Each number is 500 + 50 x the weight over the matrix's rms, rounded and kept within 0 to 999. Layers, rows and columns count from 0. Numbers have three digits each.

# layer 7 MLP down (transposed), 512x128, rms 0.216, rows 224-330, columns 64-127
515510459394544476524567543573486456476540487459473416471439491517634572527560488488385496476488435476518604610483469498453532487480540574475445540513443513503479447460511560490470530512505619
555452494505459481487471498481568541435594531545457493445454457429531508504507556508528565491459475506518470533479541517540551482523445572506613582411490436534438532512502517526468492515484443
550439547579432538648449516514601452505538469534494524468501503502453490398537518513476503529515536559448452510566499429508454401514426458522594465550520462539547586548476551504507483510421413
566453537497476499501470551506517481416548494504523498426481511415563502442554521558507463446469474381479459453519530472537451416553478519490565488516475451491489528460475430418454539497447483
556534538517587439503541528529467613556567541595491490476502479440536500501489552514473494481523422534454512498479520521489534531502531459459436434518455554557450467443509462470491518537538466
527467531509535430505487545378510462475560497552473567513470448422564459502424557423551521446518552516431448514399526521609430527499533486513480570464489485491507564533487477501507540537449413
439495464460518448563458516435521509461539494470576467500484605479538508496436513457511472500503468438506511542460543521519430481541535520532461440475489502630529525484517482461543500458382464
596514506495450523483493567458540462521463482431530515535466543515512548499452486469401434517445450455536499462465574421528495479521521495570385517476544433497466460473512535496407493505354484
485487372501473543539522522502511651481483541589466512475452559526499546364492503529537482510526461428507510517562474537489536590521534493576465465473548498566456497531515461566488515615481551
466441454524503560500491497515413492477425507398562476537595428599407500567436514434514500508497452528515523581525488489420453479459535439492532548519469456480422483532493552512513538556473562
565474580510524556503475480516464457580574533498524508420553355493518465466460689489477460459441458554501476703457550554500504419497586522551478479580551532421514545547531456540519482468419400
459390426430461554498461539453533493507493433509428530433545465529425544433413547373419620556335567523499484535651532425606509399549596403513517603413532407568567543448533478538491515537605433
501545366524460515492536505505494593452510488464570474503445528452484515502503488480447513491561528493552502610471497521498460587505526533534535534488509565531541516531474511541503469491541422
549415486464486458460475568488482422597496462438547533420487580514452486522427509521521516532416504478491497471610506453547461538635546461561464468538625548517633523478475442436491521462491427
446473424486507447545489535557562525509439497566556451575492490563589455500427544528428567564453479533441491548485588565533449446530531478531536545519483503530484611562594460489521516440555612
555520521442469525555530522482542584492488477504580518470457460521531522505506519527425524456473450490462509569489559521499479484471530480565531441440539427462500490501439558405455500498515421
543479435477516503565592477573489469465584522497593447538527507637462487481518474450625542498492488548432401533551505507463491547408500504435536628534490507583538431464516381495430529496421513
539475460508482531460459508495535448463414506449507567540472541420544506556535492512499443515542398512470480505500483539524498494527584496566440568491548464573528490443453422530392481549484454
478518483589540565549493491549475561465476502533456521493574475525544567611423562480394505443492538483561466438497549454489565464423456389484491487516502498468444550548524499431460539447543594
599532404617504545474558516516553473454483538523416529449593501402485567489435520462470517552546407434449441399478510465505479487441524443492520496415476502540468511487566507504411504441418478
557563465471531525494515414493505520485426561518539524421439633481482421497453524435518380513534403543576488490366554528505464443502523540501457464496510504496482517473475428470496497493460497
502582460474478516454525434535568480585497487459548437539484464553467475440480489501433514495495578457492509447556536609507481451618488436538448460509508500459571504489465514588491524409447486
448554387530497473468461499500451563377506487468571463394536447541507496445513490496496544511442479551453536544491525475531463514512495467548428529422504445515455402531451450496508423505606461
481554617534471470566593479509549503484560414499531505512466495566416478450494500547538474455559592480570384598540569575496505498528480582506503492496590446573584474470466484493490525485549485
580477584468519495463509549462489592520508524519439570492531499534429449439483601485499406554452487486558523488486506546579566470562470468442553480474479505425445543553623557528505475489483470
464465515518565531533539596466552615461516512484501521525514560465493496529506521528457449455527494499496533505529511542538495568469491551505456541492520531587522428477460446512525530618422518
463469448400423470425575450487513579433534548478505536568468536473541423491491471505516503551541435507488548525486583492522520549548510506452475457497503436513521519468519501462491488537465476
523446607508507480459488502576404478455564458523563455560470431591504454504545547614505532447604481427484505484573561477603606500538506543502535502521615491433542558432430629409568583497535539
452501470472495502502501500483478526426441500553477529404504542487422410559495497540539416485544467528521526559407500488511479497513532466472595472448390504467433511511555522514518501483479430
533471563379498430439513451527408488447540517513434514480480469438519459469503599517480547495517525615522486535465523524502491583496438547467527478505466554535573555509468529426509447471423486
450519484617543505536521468448515548441534514486513476404482553499440569477568572436542525442451478466451505519473447538496493516494433489554413554431366401470400427450459549535434564509500430
503431385457501464493510457508489575472414520509552504438440482439499457485460526496485451496536539463478465543442466614505449606448569434529542487464489504545530471476489542548462524442407420
551496465456356465512540537479549646581500518476417516567517537434574583458478465508549582595493575498471498486558543500473552612560588511533449524470500433581593469456539501458487541519471540
463467581464487460449560453576492541545445474500560499566466494529508547465436483481529455484515534576470477466511454522482535528463522489472499496511461422529499533429442436543503525435487519
496537539503551481543526489511535450455509468469518455456459586497522476461624543517526522505496535457502496443488567448478455564512421572519529592562473359476522507482505449425565567547527496
499489459548468524428506487427465684391559532474427544527467494545455424540458488467535475513539478453474507413522475556515570508512536491554480438467484468474470487527426486502500420441469482
410448553473459537502483462527489408509483496412518471557464433547466460465613502522561470554524550494411504511529407529538510511464517466536508466582532577533460556508506496548538504465486507
497481483517519435549488416542481656460406424546481485520493519404583507572463491456458442545434382477574612515446446534407562596530452497562522496480447486448417479564419568490441486650523544
442509438507464420507511445478429614492495544553452453473433545489454432524523514496531556467485467542502542460441494493453474500512492506407519452490471421540537453549488460478507392498482467
520490447514488507619474520519537614511383535503425493496452515504542471484450476561476437515496479408475464504450517464600474584520480548559617519472541504511516470472478467547526539590453594
507530456489425500487468557445547574452515506524485467448593452536552521496529524477494443512463542468431502490472476500542507543513523547480487571509517462499485485473499546477513500457500463
596415516443443544515542570483566479494529584507379571469555468492584466441466540514465480607490500420433587461482437450461431509450592539507490451470599496584485428538533563499531508568540518
527546489498525481456428464486535538566434508419479514489428500470511515456541503519547458527564508493496558641528538554555451493571509516617509548460497581536505486476498480478486478565543544
446495454533581493482457543470442606480570533508449524456570536515541489493474549543485564530523492499500560508523490572536423489482509561497480494493480468469492557536588452487512458442511545
546494486545424482531461459394502445611494471560450514443429510496479542454486513579463489521441626544468487576581578462574459568521467527555593494515474470551545491445442533424524486497512474
474508376496475515542496475501565594429525492494530520466459453498478469580532554469483475468526473454505454521568502511529482556565487524503470537563423530478535453538451534556441562584380488
528490484498519501474494451524593446587516483478608481438526506496444503455505401460397485504515421474501439530577476526477410481525557552415525482503531448441465465458427496551437500546544538
463455505446546475501529449516485766514436504473529434446459482541582360489494454544554461537461420513512437527549515525505475635489391558434486444447510469511442424471460503452551471516568565
514461537564394565585529499607529465567485514421404560472454407442440536441402446516478508441495570512484486501560568487560534488564509493502535556552575464415582423544492511515534604534451425
514484415549446491445452511582476395491517541528554461478494487507433477546478428477530586545469632468479518522569486590565462506501440632510416606495477444429492543528480529516493542574592502
535580489475518480578460492436495578481482527447466461530570443486539413492414543524424558527480505463475514544609524429486484442551502435524590498553510432584578551513508581595416494536470475
562475472508552474500517496534467436529560438476577412514438512422530453557420545520498524509495503395538461455493521538487486488541427465357473537491513520447471523518481449466477553430549394
502502498584485529470528638412538386537544485489466507480466517557503591569514554508445510552506457498515449473417541518519527484522519486468521489521574557477455478422427503496508481579576470
526545442412505497423464435481491468470481517513488481511575532513556550474586540554435519503495477507539470586502473542531500486545546448469523550473471448494399465473491534475539492541497474
583474536510443567501587430489557480300487536527503562474481549448491475536476585550649403485482484518575523579540457489539517469477518490459505482480453610553609493516471485442442524566542397
507496524468443533426504523511496563413512458418470504519534477497504570422583517539477511532481532451494468447383401519470392472537462614463508489487493468499446593403469603377388550462511524
423497523528469464505445613534537518557440557589559490496507423473461570524490642482491550522489583493439530527513511431473498525458510436575488481555519554502564501409403410535483542407447578
486503444468424475558513506464544468450495429474486548481481596496560418477419511523540527453474470528445491457485496446496484408499529440505506539499545480527587455499423514465494465497400426
514510390506535420553409542520513556442435524436495560493520477529519638519438574462528547445517463470489402549482482460446539476465430490546554497495575538506488554554531516442426531509519528
564459490512470538566573489505595501495536538535483426442485474508434523482489493423404417457529557500511452515541511466562511436504528509471519448488583564559501472483432460520425413474470485
458441436521518507508480439444511415533467412403493539517522521493496463437490383502551547528560467470451533561431487423438476548456465556531547492530579437528484473455491385455508488424553523
514539456510527449469571536458516586511424610509468538429455601477572444458476492501529529521508418494422455475441594475449571488489481448548451485504441415434542484541506535452464481500527451
532487492481603406459502502462576535523536546477525524485536495507515433493505578440489441475519485448410436539552421511534493382492503520517491498543493466552497469490552555463518565463426457
454489358528546557392506491479553712392467525522451468441442557433458478560492526510465418507496522475488468531460470468485532496506511478497481472497508522464503467587462458515502427422441493
570455437510486485642383442500570564441367477481488447455455525457449451461505572433567440405631433541457448572556454462535447483466499448494499523552560490512596535533410578566568523470517465
496555503569502461512412548456436485510476475419435490469553477595527475509532479576458520563518508454654550450522463469487577442476417469443510509600471575541486441497453437524593464503500565
390456563429527508507497505495424478432356587493559470511560509522443512425508481506578495492502476468568467472566441581554578427495478500447543473520525522581473457522531495538552460447458478
533465383489415515506559516452514597555433478535484548505481603493467477464464565468526508505456526461468541507489458520521387605421520470584482591505483417528604443611469509513473524451358427
462494488451430552504532494595537541449524538519483546527476527495501469465450513520460446591486490470569459629452496531615502550489477594526575568572483579632528557492445472482461482504470475
501518551528637547470568378503434529459528512533475471381502642526585328576496567544529572548537442561442454530434465407521507538491399489448482520567339496538574452519389449480470482534640527
458637664466562458551488390529451450566599437506555483490515464583577458506524565369444484585456493466445538521556548542511492530550580507528516514511462464509455414451454440491575514448545513
453557506485599498480530469476521506469466503374549552594510567540527532500529562415456529466449430564453454456444510544547500543539495509512503502494477527466524501594562476407510472479480510
558550422483486448559519482533482621546563510488492524509503519428534440481468470497481476531489485516499561553557445551477494573546446476531492481480510573572466479449433498431436526510464520
545520457381543523476543561449459499500413471457494484485498457491537547471566516543596551480474331469523465486659399503412555642430536504547587529489532579501569640475439570548511533490435555
482450509474488429572529539422544563395513438472400499494558450547522525464514594500522512485450394432532379462496512526476380544488550497450545451548489505571436478520505488502485473504531437
516427398464544528488564508542572622434440556553444448596426629459472399447438531504406406560491441554530521563430528481543500476573490394492478549453506503521547528452451477462574452435514499
470491509393563503553448468552439454486552539443591486510466557524488469481457527505563542442490488489460508443500468473418490551498487500550504484533496504454538517559532541446551427485567447
453510525490501594474511475545448454630528541535467396469522526482471550535587505538550554604417520575515450493547515526512563562517513543446457433511462491408513560501654386549542590540482556
521477384478552442471545487518543454508515486462512500491452407562528492455455507405439346554515500535541572491557447489460619492569591508546570565530536477462487518406531470540558449403449475
415556482513400567498463494486483535458552514463511480465560498481381546515393484479534446523459522502451494449499472584562531411512473505468426540502510424511451445480450422477598515499589510
526510542452448448522470504514538550447561538440489504501514505516463444528439572509525572485462516475481447529509481425537488503524526515510570455417483467490459491540479498400517586515458427
422493379472589480423546440466486634540445478471492484449511461517462478486437426501517569523526420538535463501545548469424479534535454486536481511472546461492563566530614491529488460534481509
485494492445555565462402479544489715487519495542498479464480521578506565465490446510543497403522483487402481433535471499568577634534556515531485565460443453464539472468582469547522416461487457
475590429461516547454566533463389529505438427482565447456518555549521531467513491467587513547408478546468531472533357479528487548440470459404478457495370511494498471619517428499429501580583437
524454534580478415502470451507484506510491501532456556483421465450480517470405464348600498419448435424453488464564489523618481497501486489622456493466522500482448447492438538496465509506484455
503459452475582505483506595481461459499507529520489526485515419513476448381474571500532512550518457451536437485504526580407493456530523532507520436492516484465522494533429492547572567432464471
572592513561436446464507591511459585527434460413462538477524434475420572497529419497513486487601465474493565431470501544453555500512470584488541441528481509465520539505354461474415436505615473
587509511450553589508513449502449463561414487566512486520445493433497431475537451435536455537584539568560490567505530538500538557503470515467520561521497457540570522479500520554466593471542498
660541505542509406514554505443485384418459497506491491440522489446648501490491548516516477490494562572506459474605602509437473488571416462410554508455406420535491478470453472535539567483444524
526563518507426507475556456490570530521434525468484497432483493609534641467513457430556530444511470443427500582493495454455565434474522521543547528467494459503485494505538410529507508571417458
517479550491539468529377487508428565554440490542522409505437512423444487561550510522525526480446518510520442542483568553542429430490475473459555513582460582497530522469529556429522498447462580
514483575561452522524522536480576418465517457476492554448450463490493456488608451521545471490486492430484511566510532562532493553525489535548497504533544518429448496611511515495588586527490478
460489480507541477455401492533536389513489546604581534443513438464523486450486492462487472457535493539507475571492492419528435464533536532487535519463469578537490470610479485441528542491458540
594533522517458542507421568503544583468490462530444468521628481489533479532474498449469597411546457424542538501501437483530476515550537473522545507407542526459553515505496549577511473532528505
430482440480448516564586451576410567522437510624470519531473508568505500489449378418495428583441442556437467490487459483525499531413491395536539491485546463460481378547457464442507506490462476
467531569471394535499513312503553461483471524524632558536427561411530461450513473420556474463544505440459481368523537534529565505501399586512527401481481526474464497541471555506507529518546514
559477436486558542472495480518429540544531534477473499505422537418452496501546582521465580494497429517544527478475460531551509509535428570503542441547477441474481503470439492488469526496541473
558565416378447501583519454517438535425531526486507620503394509402483533522496467551529523549446476438529573500456503437431427527477479510549522469438453484503505494440520485535455459480479485
457458436429473419441470546405518503520582490515491476556485654539601552474548395490489424458456519473501470555510461442462510532485511536520574513531510517482554572445503512447437488510476522
456446441514544463459486532481484630444462459475550446476393505509409532491542558461455485498544515528526555475464445398435537489511390570487490437626544481432486508463474526505501460458491485
472406595480433436468501506442526516458422443429510520498533520446613520438580520551463498496510415503519487398474463485514544609549442523566509420457517486513425448532507469493501505525490507
518512482490459449581498609438517496425543514614551544598488455446522526497426490556419484526480528459444425427450601505431476436588498571578526423568456501501454508533473444497396519444539495
604524454560419555480496454479561559499534528468548486533436632584552507461446435577549464496569505533532465462429497474470460439530561444645457392464566410477556479420394466485523545533563490
476461519435534513463510456526451563450501550520448542483454509538504513499533476496562493448528497444507534510471543531482573482555470466570439440401545487502469504475454569530544509496477510
436467632425499498523413520449495570384469495440485461499492478493491460489540490475532509459442531573549489469487451421553491448470507508501530523451413499512469440478479494489500525464494488
562587470515520462496427428450513408521428488512516526484483564563520490521490442472478466424523457426423455570566476494513501354498554581543470499504574440451516503493564517570571577585528512
514464473592511530409390430428502417484589471570490478531512447485506447492492557489506546483570492486497451550527512483586510463552527482494547436424502495482485566486477511420483447490503472
# layer 7 MLP up, 512x128, rms 0.224, rows 225-331, columns 64-127
460478497502545520510498486559496556467456484495528503533545464534529482520560469539516527514482543458529477544561482576521432478479571467528452495594517517385536481507491475542510502513531550
598409609372586398477591521506515455528584528435485509524487410539544486506465516479565459466445520472556561483473450612528446513495573518598526547448401554510454495456498466486543504546527580
478544460505517477481532538502502515543526513488437523501542482529408431442483499528474476409511545477509524525534500486488531513489507516531437509459502579472553533543508610487429411501450469
529543575461462466498519408459468604517478475495511493522423461518433493467479465513519479509429398563521506445552438485457483461407488568510478508483486502519524499543461529510477479388431459
481595466574537634510429563502528482555504452515534383502531527556435485566484503572557526538491400539461496455444549464484468536444488492451555595504492510509533527527550527573515586471500560
474498546582493580494510576535499547515443578510486533471538465481473540413523457531500571521554647501533572490600442504467460453507466493480558541453470569481460488512548444525463505504475497
401452472539472465519525463470422514511518539505555490484627506466460454469556405485534568490521542545476472545527386543508510481522535518396525423511514554476550468589494425446596423432580531
382565520504566497508546443514492560481468479460525457499552503595478458605603453488519502502464504518410474437473560499490461432530493497484603631439549591583616520500540523566446457384442485
538464551473451529440520512500436502493530479542457439483500541447479600574556549552527572465499525486536438377445528470469404519477480533530489550480540451479549310530474475501455500527489513
489487569619495475461495458449504556453471406585442450512477489414508632493492499647619513579637511507517533496498434496458478495476490522472439486577593461415511484608490541427445539471484507
421487572506508520474426466427460421483519569544508537526489591550462483536579424420553516520453517444430438505474513465414514430542471436550507456505452610496529523583602442451500411435459484
480514610548609484460458527490480433461437506498475571513534484607541501515563596504479563551448495561578556505494515538494481594559510505475427518516449475535439520491495551507536471484467549
477569484586534504497455509446514507545475484466463514533488447512529473556487533569563493501511463460477488484443422530464550545556498457493475543509488543513479526523524466564613646507521505
539565488440554485495469429572350460507567469535467592538528534481480536473627489552474438433490482481573553474434473482558573494487516533500365495468524535537505401487502566466549411427426512
578511506559508494564536492587536416506495513459521503484539548484477442515504497517437524561472555483527474505459465535495466512526566476495485580537502558522568488458515499536499519548545575
479598506491558395505505551499538431513453465528436525515517552476452500536488484372396526538490393562542501536518530487427524421462503509482422522406591579488525550490475612540499566530500509
466515590510486468537529474474575458540495429461584519523543511571424477491491534454505528529492571495500464492589459619521527586472432509476530512528511534512527488563552582624577474524521535
451426515428526488422527485500528448441473575477430466457513521608477551451648416499490532459385475568568554495394516475516461490482539477550395533510463425465542502582415473451479484424512387
536523469496524479606566574445469460590557441451481536600563541537471412476395512442482496434467480471435484511409521567401460502530443491498534513473517610443564420400507460463458493504541613
418432409539548449451533489517497444456537454530498529565492507605488487478442433474477477496432477513541505542466501636465590487519432467439511590440515435518391495589461481502465454475505579
543444523577617425597483543464532471571495451530498494512515517420561532560465484494537520561502490474589520470416510548516538538460485502523534494484580518542511440398528545508502528605500510
467503557407492424505544421482509485528451456472404507587502490548603579530509516529531506462434518520508492431534551564564527517426478551510519515460483530554500433517581529430458514487527462
493447553447480473473519506427423539449568512440462507462565498526504517434534493487606527420441556526537565479464510445461408580392517469569409487468497488492570458517498484419536479514498483
467479533531624530485576454533532448503479535543593422452532535459491574528499511464527604476528468410460459511470604515449458430463493472443485467593549475506562485549518446609512463577479477
496542496442455496537462365491433558559456482497488454486434469540437555473564557521566547517541575463393555469573484440499496514500476532516484529491430453449459591511550505495470438397561513
570552518613493519521397529515584460447538567515509535432522455524555532496567500549498497528556532481524500510538491524434510432468479507504468558469495486508493512533484481557464545523492498
493494496523501498425525546515530522454498504551435443570573476507417486567475478522498552540487505523583556481474491513482350575482581543484551485396463463462510519505460596584457404441562537
522452544489502459464561473556509519505580488455531550594527500501586478508465482410470549493481503495493558449480488594512522607452493517503397537507566508561532446426450541502468405506492511
447607516559504530539530498524559485536502451411480512510554489526449507506541487526581406402487523484577476489536585513439574466523459469514537520496482529531435552451504489595510606525512482
521417528581540527554443528575502481483407460455515536472429487462427518541595441423413491564590416541556530559434516514430459473545501578538496516534489611530524434436543493522606459453528451
511473492602507581410541522583519522498494439503400477592518533508509582532516482522569505500448496542538470424493491498447469465562537541482492478488574534488411460628502454483517468542553623
452524437599558487483444465528616527483521479496521437500513488529400484481588486499566445495498440547582575461502449539420505499453499517475477504398525500469494551524451500564474472590461489
525518523466515528561415535426617520405506527483356509511519447565503397538554492451484620530466435481572538479527519412488486471528492476480480581504555555519505459515565585466483463511534509
549529503555491523409491532566463467508518501532504440516443449485507454599374473453470500413461438535518504498443435471464458445502496433555522434438485551566506475449455497568464459458549416
491507580552546417490468475470501549529550487579532437493524562517464516485503518531483575464476460536430518456406465420366539467527564426557419508508425475389533467556471540468406427498541557
543532502488510488466506514493484529507520445608463518473509518441463412435340490476507521434512433466537509484422586445391443448430431501447480503485427440482569434470478505418430460483543486
453475585621546540567488488558425511598504498459444425567551459474505511395468600563500599464383539563472426504454564530436447479435514496444467547384505497471451487502571450538576517464471536
564503513442481538538550535447515381563534427466476542544593472499523558425503521519498494608493597441480550517503407556507545586571527526532507488492542540460517619452517466499516473466522580
477512532513523485505526450447489516519523495481555493472503564550517496441534547479465572462469564514463467394520476490486595580474548487460429554504506540523539536496530459417495485438500412
573499501500469502561540519558505501473503521497564512529410488482532530540480438511458576503573622579543531490444541486462506451499507479512511446464521538579519603489517572483539493607494553
599515444502488574446571468494583458501514484530475428535483513509460598528438454532497528556476580492484569554475449493499548499417485475472447571506585452439549572481571499568501435496613539
533379560534487464400527540484431494418551468535505460458590542471422524480468479506566538527419577452491523427572557404454519575515523456455472489503571465527545572542530492491523457515534397
512477522548477485516511473518506395478514528510478472545520620447537516430478491533481383421497503598462509600413556521546585451517527449535487467517484524508579449538557540516517506600526605
499468527498524466523420481610463568454510459498403430537588450557465508477452473454484494371534462469508463453402437484563468518505535504555418427478430474506402567388475438512414478438555573
536499537531518517490477527438507535528423538482437462523507495506574519493503481530473510507535598549579548514539595473487518519470515444555478473480490534452492528443522490487518464516464563
501527579462484473600585479409478507458472465551504487442488385474438514400544571520525506483480451448523528457514505575577462513438435489495447459537480500459549482549579525546550474431579450
410408556560533356474556471488367512569433537575525397580523541540435452517483500480496570466423450551493454510393509555440395448452540510464433626509509474504493477492577411401481400576408452
540391571367488459405575411416467451530514508503523429481545592487478500582600449452543446473440494559487582445488507516488524404417500558611424403432543498604536462516538478440523432547570494
437533528452481504522547553477394480488479510546430444496467467483510475489593454593514558460476483421513494465448354533485387469483546474568446530576588565454547495457474517538388536515542487
490457489476521493420563469479547496478546511505584514479496504528520490559572501445510550479521475503538516391478582515455585471454519462556484471483467528495514492466629435476421461549533583
462481450486514462472574534382528473444428402453393564493550435521548490552497480471480470489461486600519556500516509435494519562413517564541518534544551484461554554497442473481495539549495574
501445523460483433467495389604486549511488534564492490524520489455427407418475432500581547391448451551459561494568421473474417537436469522521459459471506429574558514573543493520452521357520525
491543519594494548567583516561484462479446482429448494521462451493491507483545488566409502439516403518524570537436503498476427444496495536551439508532454519528622541521495541528519497455469525
464466569448520528568498465493525493522442380504460537479511521528413490514463567512430511446494505639586474459510513595497412474460476587476458573553571546550453408523545515527611462477421488
597408550571474454449490503482524505502472506518501488417435556584388477511476504463525588447435423476508592537579531545445568491427454382542422546506549583515612450503499503641441541554530530
495475531540479434543427429441493523544534508510486430511584606430478631463536517558524521464501411460524564454552554528464493494540471437580501499471488452522494418481511561492533499571537520
448522491594520531481491520556452439450480493437516485513560470532504495586546532530529537506551522505501518506577469488537511561489514475558563587457538582499484544537537456569575493559617540
491443505566504510521525518490511516473429538475443517513535566502487457466627378570474448472495570629430527523441511516428582485512492527501481550511465537443577479471469486583565463441523577
417391539504552479475437506524412519534447490513571449543457531418518644559542577480585503530607424464539488491531507564466434499521484455449516508555498551504501483561526468497494572524546565
451407600580504538440525541442420457518468490513511405457438476538539568562471508467424413502495498572492485488498465545505425558370464465522452504545512554592562488512488526544524478455450453
523524438502539555535467555515560464465568431470506449585495477515471499535507462494557444521518413499440553476583418525447526499594582419520496481525492627494565523480485542535451513539497488
495497499462486583456595521541491570495509538467454513570521570564539491461489525509460473420519508499503480515484389471477487440582558477494417510534525526448537494467594525428421473558516523
441472467488498507471514500511471502527528459557441501548497497500507430456479560492449541455511456534417512475528472474463529554444424384605414382482456545528455497475479529533532376418490559
480453424558460553459503604402468498515419423516488472583528501526566495581518490466423486486463323445556465431514560556419437474482488448484603537581546541488491460426485446541542534528647455
543554526514570515528452483544526456519488406543482480519419512548513504529495527518554531530519504448452514455433491460449521569517588470516535517441493374490577572535557501412504393503533518
499582454556464442430474407488574485418429526445468444492487416540440559421517496425471534484507524576499487439497475491506538442437464527444479413401480629558429374638642452585533442542570417
484550506501533390561473553478509518563453514365498382533441507524491540551527437411474449498531459508466473487506573516384519506517507503515469678569484532503528400536607395528448455534500471
548531491588455499539514497536577528648578482415454444442555490485491481514573480493563471506565521552473477429554526520384429514474507483495459488391500518432534466563514442462551524448545505
525386472496455385538503517449481557559445447463496587573489472525454558494460497426467527488433557512524542492386532507408409493461538555434414483506564475523488466502583599505575512590438497
451403587546435492547553492594515414575495554539388476501551479482513548497495527556519598513436507420508583470462481534459558508547465517538533567444544464499511425475554436575640464492493477
526462515505449562472494518541500482468477519535583499487468522509438539466552464514498365413532500546545509502526485444547515463451490427493347450470519552580442590404489443573566520482480500
460420551498547549482453601492457523482483509468574519491514476459488531520542511550557585470442542433513466502487566496446519451429544517486562419429499501538526539501536529526538501507589508
632565544444518468471484405459427437473488404533503512515483549457546536523530522457584483446473479479470531491508423385456487498452514457487529494457423516479442498530557497531617518445538499
507525485415497482495540474526490500592513549541561525470468593507517493561461389416554498448496544542458604513537444503497538473469494495552446558399540507536524482498512477515508483540469490
477551470546560502489404453401508475516445501518546535527622477562506376555474545436551584434483456490533505427370475451513643439465534477520495451447554514489456443578581499535513373555584481
533497490621475576512480496461542414503550495563473541514510432561471451554484426537444451540500527550491414484587537507567458506482484455356510461470535513519476543515501506590499513533501490
440432544575495485562426436491523550548528512530500428470522565446497595494539518517487484515503569552475506452478570494454539486632477427480502552479513581464444351551539523549595493486476508
529478522462438482474532504456540449540418476437491398470523475475527561465511608527572565473543461525515501403557551434420543521576548365463549538543462479505457622462541418512560449441528497
535478571533496535579545469417605502536462444490509555509462471465498470512465497565526550402526580470467579486535531396409400467543575403512517503450416541504517496479483535384638567485495529
509440494555541461495629540537553480540586507453457532456385503500465519512471500547524522529508552479557528506606594475568483394492480487532503605479522546544540543571487599421473486477562621
436509469477503488449430414472474453466458527509452567540543508574415543587416487529564526491532430573420505509449501518501414495549534455382543508458412565457524425556506504468488424492624466
549542546437496505402492417433513472613437467555484506544491448523517510530495543477555547465443349515524566468415507396408562429560484501471447465470529475520513547573488512486440537410473447
513475507475462439458491456448472508468438490460491569641551468440504537484572478494527587565487485540436454462374408497442444426437568485515481439456528567512401487575593503465556536575474614
531505546554623444496530498429532534423459467491529504473536555467459556439521565556480604519485580543572526519467525535459541499477526420559501516557574528520547456579508606425522497476523544
466427507472468377410528427482430546526443542534512461525555489505493462537470368422515567474436492537470559519458530434534479507455519519496421530409584549490533506474629452394536459505533497
548470515507571444454543460473568475618572535493503516459493517477547539497565480428598532594534472489549424435509489519445434510463485569484529582393530569460479424472511582535384453474492489
521465547506499539508466497513539521534519412456437523545525582569408427566546535527377563500521524555533487489404412442483435463514585548537529503348567492487480426574459458490483469446500496
459475586498484489494532479552477494468450469517426495526504519611432446557495479487530533453609483552587530495492436565475464509467534544461448532497514362420525506574610473392442433421494526
515425564574630442472490432466555487610544580461484462468540492402497513530448541490507478518517497554474472397539533608518456486438496438454471585487613525512572465522568521547411468499519534
433584488509526553461524514482540528543558391501468531533459451559512461492511542513429466460488495458455525487528372488485596538489480541491438397395541396500479649519509456566516505555560489
459491498468514463454518448488385540519480490540530455537487498508501531563394530468547534487541452594443472474489453406497450430459592472466491436448436496521537517472525507443390489411469500
459538509507451547588568518487491544487544459519432487497499457495493529555477496511483519511437482445506473430486495570483588430453469440498423495475495457520538575408481481575470462533571551
441485482465546450629571490416464459503505561517575539557439479474496565534521454521446486522536470573422598438581598539465589526450471483549551514461511504544523453461571498551451548514462526
599532547451503530503476427437603511484470471523474501493493412536504484549528534494530536440559482497542594353505501492456561503482515502452506537464494469395417512475531576454492487546447489
482492494538544463582491461549570525534510484558504533487511401526457528521532390552467458577501530529488448507495573518448480444476454454486542485584493583576484468465487516475429515523527563
470582619541526468559472441363538581481473492445589494495460410604553470478447486510596442472470559530508563495430541532473466505489580479457468582511502519566540477484512501559463481499490443
401491548601508564538531481477477435453472453520515411475391497491474548509466511561514502512476516459487487525414484413469539494451489516473465465527521513525493621557540565404424485527551476
477465534520497448502598498509495419597510520467618511604470441572494511518500534545531563496503363501486499444558566565504485476505522506534436473449516508496387458571495570516528583499500531
492556536534491468413497433520602535432526496515511448487564514579509479538516570518505542489469490549438534457394553539442516454592510433502423458410510558556441488491518469505464374541531556
484582438572477506564574516496435485515541495548486563517440448519421501449424504485507495466515509514443518540486461536492458450494524549410490564491501503585600539450494486480524553457440456
544470578533528482476451423556535519519460431522439489492563555507425487485578444440547499470593521485464482488433516507566486467552493423428432502437578510459518519482559472497528505529459518
503460464540533442483529393481436519473466422527449508515557475451523498593605546440429551450541611485458450486475556528495469505497433472449515583539493550587619457578605568505503468561537434
431448449532482508578497481590511548485485502509470522475558529501499540454494524492461527508514455516511502435425455529467404502461526406436527513555465496571574488480474432486531470450478487
446590404576523475493509496509536508541397491529505506563461476444491526516419468521473594482509491429529492500470522514393485558540470419495426460497527408496541540487502505461437584510546465
491462521367499519496522434457577538517572470558595638523572480450516548444481427510584501492453417389447519410531541528454468531469434419467489415414464445416517428558610550538455488483562480
447445537431463540518560611579559536493521543425591438501557514468417538436490445514418488468424603453524588476504518557438459514467497418540415542580454563536419478564503519607501518494454484
488492570463507569526496441527531482498439541557577518436364491446480585541586502516455412489600472447498586455457494477571463512499495457573410517531590623474479460452560461492463462519529531